Part of a small language model's weights: ALiBi, 119M tokens.
Each number is 128 + 32 x the weight over the matrix's rms, rounded and kept within 0 to 255. Layers, rows and columns count from 0. Numbers have three digits each.

# down: layer 4 MLP down (transposed), 512x128, rms 0.116, rows 466-490, columns 0-127
# up: layer 4 MLP up, 512x128, rms 0.136, rows 467-490, columns 0-127
down466:094127115096107166089137117159127149084069163087172107162098140091139078128089093128124113096083154205127189148177109094179126111144107121166101131040131173106123112090144148127145131137146093160045122149121134135153155155127133181090130118146113126177178096115161139083150082162156082140118118114082117168125192124132082147106159140132108096103185092151077094115127107108083134179155
up467:164131086111138113139119145182156113155193163087121139121136139119098126139117159111073107091099109118142085165123149142089078124110148184148131094117116144161149137153166151144110194109160170112134122178152166160115121078200111110146094094113133096160152100078080149161150164125101127069130134098140136120122123049106200116082096129183156090091143169094109102142084239099113126122115
down467:152148161168148127081130176105150094101160109123131193143145094144159186148083120135172124091104130161139122138119135118084148134128097098123108157067160088124124116094115183203122146189048167130139120072114072097169115148102128116098104167120091098134165120119151136087093155093107133082105076124101124151135159152155147126127109112109058156126130141087121199148156136184062089184117
up468:136125115091089113126127148099155139078172171228117137121163178115134130118200140110132145148116104084091121082128122159159179115103124133174117107104146160159137102165106055142113116115127155146088134167121131137110122101129150166160100167051133136070146109019131158131139133115154112182152117114123144211133154123136098129112134136121129096140151092125156191091115130106105131106142
down468:153147129126184099101143080099196125117142108167084117117161112134137146125156131143120085089104127168162126120128054152157043147175087161101120088049105147100124176144124062142136164110130130120138079102106127095127136209115112138125153140091127204116152141115147119152111141155121109156124100107087146125155207104133122152124128109156133100119109112127175116148197124125091071124152
up469:136140154110122137127099171081143142125071163092132118155112134109112107132177094120174109125065192179158153151120156123123118100128116147132133094099136106123177127133138089165139169160131130170151108132160080151140106118156111128122114131155177117137158096080118126127154203174166115117136085139126152137147123122162095099119132164118166059157086051195158109134077091138161137145129
down469:092077112144104168105156143190080138167111058133143101143105101170129160145155130108147092099180098045141080087095106130146139116102163109118099181140185136153060138112136213134147145137112122112095142121079151106085148115142121115116104118088093119099120140112127138115132087134101148115105192061104085153146191113104127159233129081091102174133168142144069148157144135080183121142151
up470:079138133152123115115211106151100111128162138134117100136138175061188116131134148107051091069080173136153163111109179050110133085147113180085132119176162096099174174108133151163144056148153084066136135171109151165148157125154137143050192151149149098157153088147089130101124194124131170115078042073091128146178100147151162162089130130121072054134102107090123068100073123194160193124138
down470:135159143129146117095133177120124095152148226162172228109114125094131138169115140140062100111116216186134180142148115196112116119082132184099138149109070084110118117041131079062158064152139142119109088177151101065157135117134176114080136158111143144153147161119163138170090124126117121169069215129062110129193129164138149137149147123172087129138106146164087048071121156170099130166126
up471:174060143126101085166138089087175088097128093177163092124140016146162067169111125117135102132053142163100139063122186161136138135124196162085115179154161151149097136143190185182112147070146102115050130081129137141128105131134109097087197094095141164120101123183124115145144087064113102110148133175088100119127055150146130199149151134120081171137137064113149147151109122102176129160092
down471:116158112087145175180132153104150108116095135156169125106160154120107081118158109117118164149171165140141118106136161093134117175077213141094148138195185180156133156059118150146105153140117078091088142042129116071075109163067121156117113103141093169089068148083118140118128203119139143105146165160159102062097132132100142089178145114124101102172101071158144153129146184094108166204184
up472:133150137117121169143177127087105111092114167218119177084104122135103141115135160067191170149141116143121072191122082106172144125091053142204124123136079107120175168109148130104064035135144081096165133126076112176162216106165152161142136077099134097146097128124089133080112090155194129151184146181121140128116117079140152100168128033147127107141102128118077128139112123105110116076110
down472:155174131122127168104121092102176065114150174149151152102176127067164118144064145127096150163054187111117155157055180165113166128113110218095109064062175152085152113093213132100106132137081085044118148085123164168157159118126136150092170103133174091135106082047088075195128123229110158130166167134027131121118077106211135143240148080164130126147083131066111112162151117102125167117105
up473:124110133153134122173158107085100109141163146137165118120109103112124111086054089148151156111126154111170134136134131159112115189115114107102126124111133096137159150179124165111141146087104190099144167105103147091123129124114119165143122110108147168127133131087121095128100108187165148176156151129093052175132110152116099084109109186121139169111122101192127102105169072145156130098111
down473:099125132110078141148095145206144140078088165125129175158125160099163137184180093171113101148121149160144122153149101071154093073137090123112150152143142128118099157170131147145127121123154107142107145201132090168116198183197121113064131126110157128068124134179117141127132108077118109161079111127084115084113109145137139205059133081169106105113141139083120182134115150125101128165126
up474:137132171065140085134134115175110084099147098139126145101125190195135119099127105092194115159134101157109153071113166179113119133150124083035160126194094152092209189205143074134151099073123138141136098183049171134155108103165178067098184131129125076196095141164150124104144211144144091150085128176085034135135140127192100191111051084061146147138112091133144103110018141071063126095190
down474:100149105146092105128119160087059139094129167135147159080127084149105123123074078076160093166090161097153220219159087107127098101116065150041186093156081129119188191110128051101158021113151140098145171061080167115097165084146122133076127066178185103178118098193146107083126167147122126121089130254058126075101153135089118133114097142203064210143202160145127093156101117093109133093118
up475:144135159143151121151088152121135108104167140150153149177161123106093123095168147120104090078128095127135136145084136144149116194176128092137092126090174104128143115179147119180175126084132086114167083138149166111076117005139093203178155131112093133150139101090128145111093069129186115124154076113159130122126126076173149144101143199166210083153154138178165095129134074158184159154093
down475:167098067101129230077143091107145081094080111173067109070070131169137155162089111137112166194136077189160151138239165129127094165123083111100172053175108108080093115091110110120190091122069113118145174105160142075161172135084141092143111117105141149179068185087105184098128143111135146123124134113115197114063085130126180160142167042132100132147128171146172065138128117155127118060081
up476:107110125149108129056123178096123119122138163120128098130095059126169156146148109182142188138127131079133131135147162139134127163144105130137145196109167095102110071128128118117102126159137151187124149165131118125152154192121093115128146126136107131136163097147019128130115080128125136121092190075142158114106149150121118150139122109106182143132179146168183136093090129149102078146139
down476:118160155159106165152160126125136161147142124152094115136155182135085097165137161132104057115142113119160107105130133096092095092075108135120088067142105151115099125173115115119168130144139104118130115061137161167072126112135159130115095128159138135112131108147212111093166132130106076120132128147100062096134095145154115162215099180189133110126152119137114120113166085102115111123143
up477:168142105086062158157094172076088158127145141127107122083161180139101105150153215135105128103155092129156133133130096154131109106098112165136133038133132154109139097097124142156068098137178142143115163134170112166137088143134110098146126144135110137101147121076186140182068088102114078131161115160162117125104069120133150147110132139181145165139140139167085088148122083194127099154133
down477:140145112091098117192121096101115147133046062153110124126135140213140106128129128122102129086152145145209157100070106180142088110174128106076110096081056082147132151135132128188119053101090108141144041121119162090123175168097103111141149151148131133152110143138130168152163084069168162085099109086028217057134135106073149093105118099163162118086091133151127177180137132092099120132109
up478:146091083118142168159121167137102052072160150082123109137131147128106147158142098142126126098073123139174119133089163130199139123126084148093130128130147132110153108106126141160197113181178129152038103130064105103115149103116106132130115170175174194108142143120115103112137144048143135146168060127149166186115120153152105093159101096160159157107123157121119120089082145159132126163096
down478:115114106144069179072088124103110119147139117158091156058155089092156122095090174157149124115093157103132178154140125116143088136160104139109125119165195161054107063118153146151120105156111112178136110166138139134160114123111075118156132121131114147049118125100146138144059132046126136158143095062075125086150163135179139085108069078188158132104158141120115164120112133071148171208142
up479:156086152141114088150120122112147061136140151160112179146116119122129176150107103081077115088108133058145170144095242142122162167133120136159114120157148090145113141154093109125097154097122163117079102099160137126162144172097196140123150195148112182044188117093107079176123161149099097155106142147138083138121120109034167118105120101125204102094115072068136112141168134162138108108058
down479:142090163110201113147118148090090138118130160122079177161141141135061181079167176109104193166111092137133090168130105149078112182162156116132142113185118144154093110120097132161084136116066145104118118130205097104137176104101133104161076156121167059109148185134111128148090187167097158110125049106107138135094154151149142113185103151142104141085084134114113112147135149155139119168181
up480:164126095122139128142183121046082095138204181132144148102113118096140102073052133127153107108143148088148137163134157137110129166124150120148156141077108101199147087071122141135130086048112159089095149084169169129096122110111158123129104131113109122186156138119123133173160126120144079152198171115112059160091161072111093104114141139111150161136082138146127088088128115095169119126176
down480:121135147086108122140175082152084164111093115134133155134117103094127126123147113138146112095113121132160153071110087119089141091134105148162100164122150134185168108166154167181176195158116172171131124143095107158109132207098151188119131134094115098086151125113082083136117081139184182100087164158148083152144106141096093182133120144092134119110126113072084165082157124128088122188147
up481:036096171143146033096140157078155147108096128120143103083172151085141163123106124124185148085115163133096156163134103146161071135150140106126118144165111140103116117164133102157125124144160136177163177115128148102204100119158088123152149151074087125081130093128107090150110103114202140134123157112150141132100097112169121089109134117133139145135159109163089163135089124200138124141152
down481:120105114120146159139124092118069146147122071122143162142130163117169114156132101130079174146127097161192133167108132088141106182122139167159091091109096156167119059091155145103094197151089084147133156075093134144136133103098082172088134120174108117129091099138183161110105116133114171155119113118118132122129207084086120138139108166061161144113097058163111078139144107085091154132154
up482:187115154149128098170145110123104114120197081160111142046135140094113090145118160138171128092166117103117107127128129117141158183126134096123145096123137115125146125075130133190077104102145147078136188126172146174143142156120137081105153102081115093168106084105119135152152081128179073143127164140149139152108135146152102147068144179150102072028123182149173103143099150139111179081126
down482:058198119117110105103154101156142179188134085093102097132170125136163147117128096142085092116152079118152131103101115141128098133187124155173081090097116153101118142164163165112128203131138140164147090136143084117108134146053069090174166119101127133128084168151097123105118122164116147134151160102134169143135162135122166122027161120165146140134146107148092120091095108084076154101130
up483:134144136111095104130126127135134084146124137142158150158130162107125094151109155144134129135128159161172158117112100119093110161149123125125075150102137153153128108169114109131155081090125136162139139136106141129161156089099117102145096161090130134106113108132133132115133155134108106158140162128132127131131094128148070132120095144202150141110088092162163114136149081133096129074100
down483:127136126130153160164138109150083142133068104150106137131148113114112129128117097117148149145126136134112121145131148102145129062106128113117195134134123118148177140076137150101125149135118123141122129115155161115071122134129109115100139127165140153141116088084104167105119139141128153131136163108137119129109172177102130142072144096108122157110134206093128134169188143160123096152106
up484:162114168154135123137086082114129129108116117146178203146105121122107083147141146156112194158142145077188147136087173133171187144125122087183109037163125164175108128140192047209071155168187109160142097096137145104157188092148126191091125059085170116106107116064165104122144109184099128167078124156107089094109159113155117146131136115173092121063106165150111153102097132191074177087125
down484:137102159081163163105127079188161128136125109128149186114112165137149145084176137122123167092144116117162082135159087198127123147121134129184106089097141127154123167111125139120159146098127142121147149142155154165149080104173131090114152101110154151084135117144146129060104105161045126113163091184191067183139186130133137136099161110087164103126137120112142133198107107118106101107118
up485:124093106191130130108125109107175194154138127155133144132145151100228119117062139106236171116149097193141147098105078147084128051155107106144113060122139140091123131133131103184084113130109214121107166118098119103133062075163171104133162094091119106122158136194134121110155124157070093110137134156168099089106135121066126170141137162119071072091087125137132129167138131140168210112118
down485:106073110124107077120110076121141153160094157154185145136093107168192097109127112174083150116145142154183141153195140143081176090105107121187121176126168152126168142111113198161110129090134159082107161102155132122090139080134137092056117093129124163077087147154105145150145143155184138124096148136197149109104156124145181140120145133141183089194061116134190126102152097116134149161185
up486:129100137048126158139098123133139182112085124147104068110115139178171097111090126175113106146095078084168132163117051120092118144136081152212122124079202165141116147144129118117126211190125179122107132141116151112114180126175101126142146171131121162117185127161135050111079127100059094160091090138131153116155152150147173171156116124113157153088178091074032173024095164117096084075102
down486:140117116132103176144074078117116145095155100117105155173059113174121145154149143123147121110116135058137128151144118169040123144184154069115109095114114081135154110155112118131166108091157105137169085137159209108149158104120154062115098108169119148049119201219163163138100118136155156095110102200129089096135184176199124206163141135155143088109120091166133060126146110106155127078169
up487:108117142109124068196143150085137132133132102126137145120114133060166149144124141128134157143127201139083137148123153101109193133147166130137114199138106162178157150141109088085166157102131155154140122171140133153157133136192130151147149143159120121133108102121083122127131131074091129150070140181145158166121137134162119182038144128137106132131130109152124131095073156117127174152125
down487:181104059163114135082121111144117106123119136164114141144138114108152177154144131106099116152137096130155151167102098082126093115121099148086155132110136117059083149151110161131112116180038169171081105110116135097160135149088083147084096134096159120135077145176161161155130140154112118162130105181123121104171090144130181070149174160105150103105132123142118157175216119112103064053103
up488:156107134131089169132142150114134096173169087143118124136118146144143119132107133138070118085109155110158136122105118133078189122133111136119108133154184117125142169115117144143106154155159130133077140153142139112098127117152100151106114091164128143108157125154156128141124165130101142127049161103186192113134120143160118087111145134131131109107111147182114093148081140119137140129085
down488:119119157141146111115088114121103111140087110143102141130110123109125189082172164134127188142118179141113100141148138118137077117106169170111146146139098131103069119153144109107085074150110114096135167096151103122101119116090103167135128170108155122133120112141097221109092147076143110107093177103148098158089136149137165128129148115109096095148152134108178157086157151141137122208112
up489:107164136120091145206172102094138122104122135065152130193195112175145083141084115145192126150139131133112141173142170150182158152082075137126139138135125141160143109074091142128113110178164120105132104134185184081077106117125131054094109117156152165158125028126099137096131099016100108120116092099173183165115106156144051167146138031122097150158140166161094149102120116099103108097165
down489:173142110146225097113089122087107101137105064044152079153127110059130036036128215129128181105055151151164111079146104116089131145085109167128139128137124177177091173106167115175161170153121118128216161068103097101119096151255150124158063127091131173194129105136139130057117215093154071139061126114169141130068140061134131144172230084145200152127099151113126255135151094102157128133108
up490:116139156167090125158144084122092113134129125092170116105130120123140069130124144091130103121164097108117131141157144153143102166108135149136143108126121103117163090166138110122108115124118135099173097154140125132149139101099144145158114147088117165163121131091099116160175116137136125111194108168087120117174148156077149138148098175105104178127102096123114138093182162147138150159133
down490:161161125158167121109105108134143149100178132122116141155095075102116168166164139160111141168090166087090093155087099107119163077167139092121106156098138130150093117131154149141130107119140158150133136132153092143114142140129133122092091144127119073101132128123064134119079148114146152140048158096099127173105092116150125150163146128082199142116149155156119103111118178085104121143151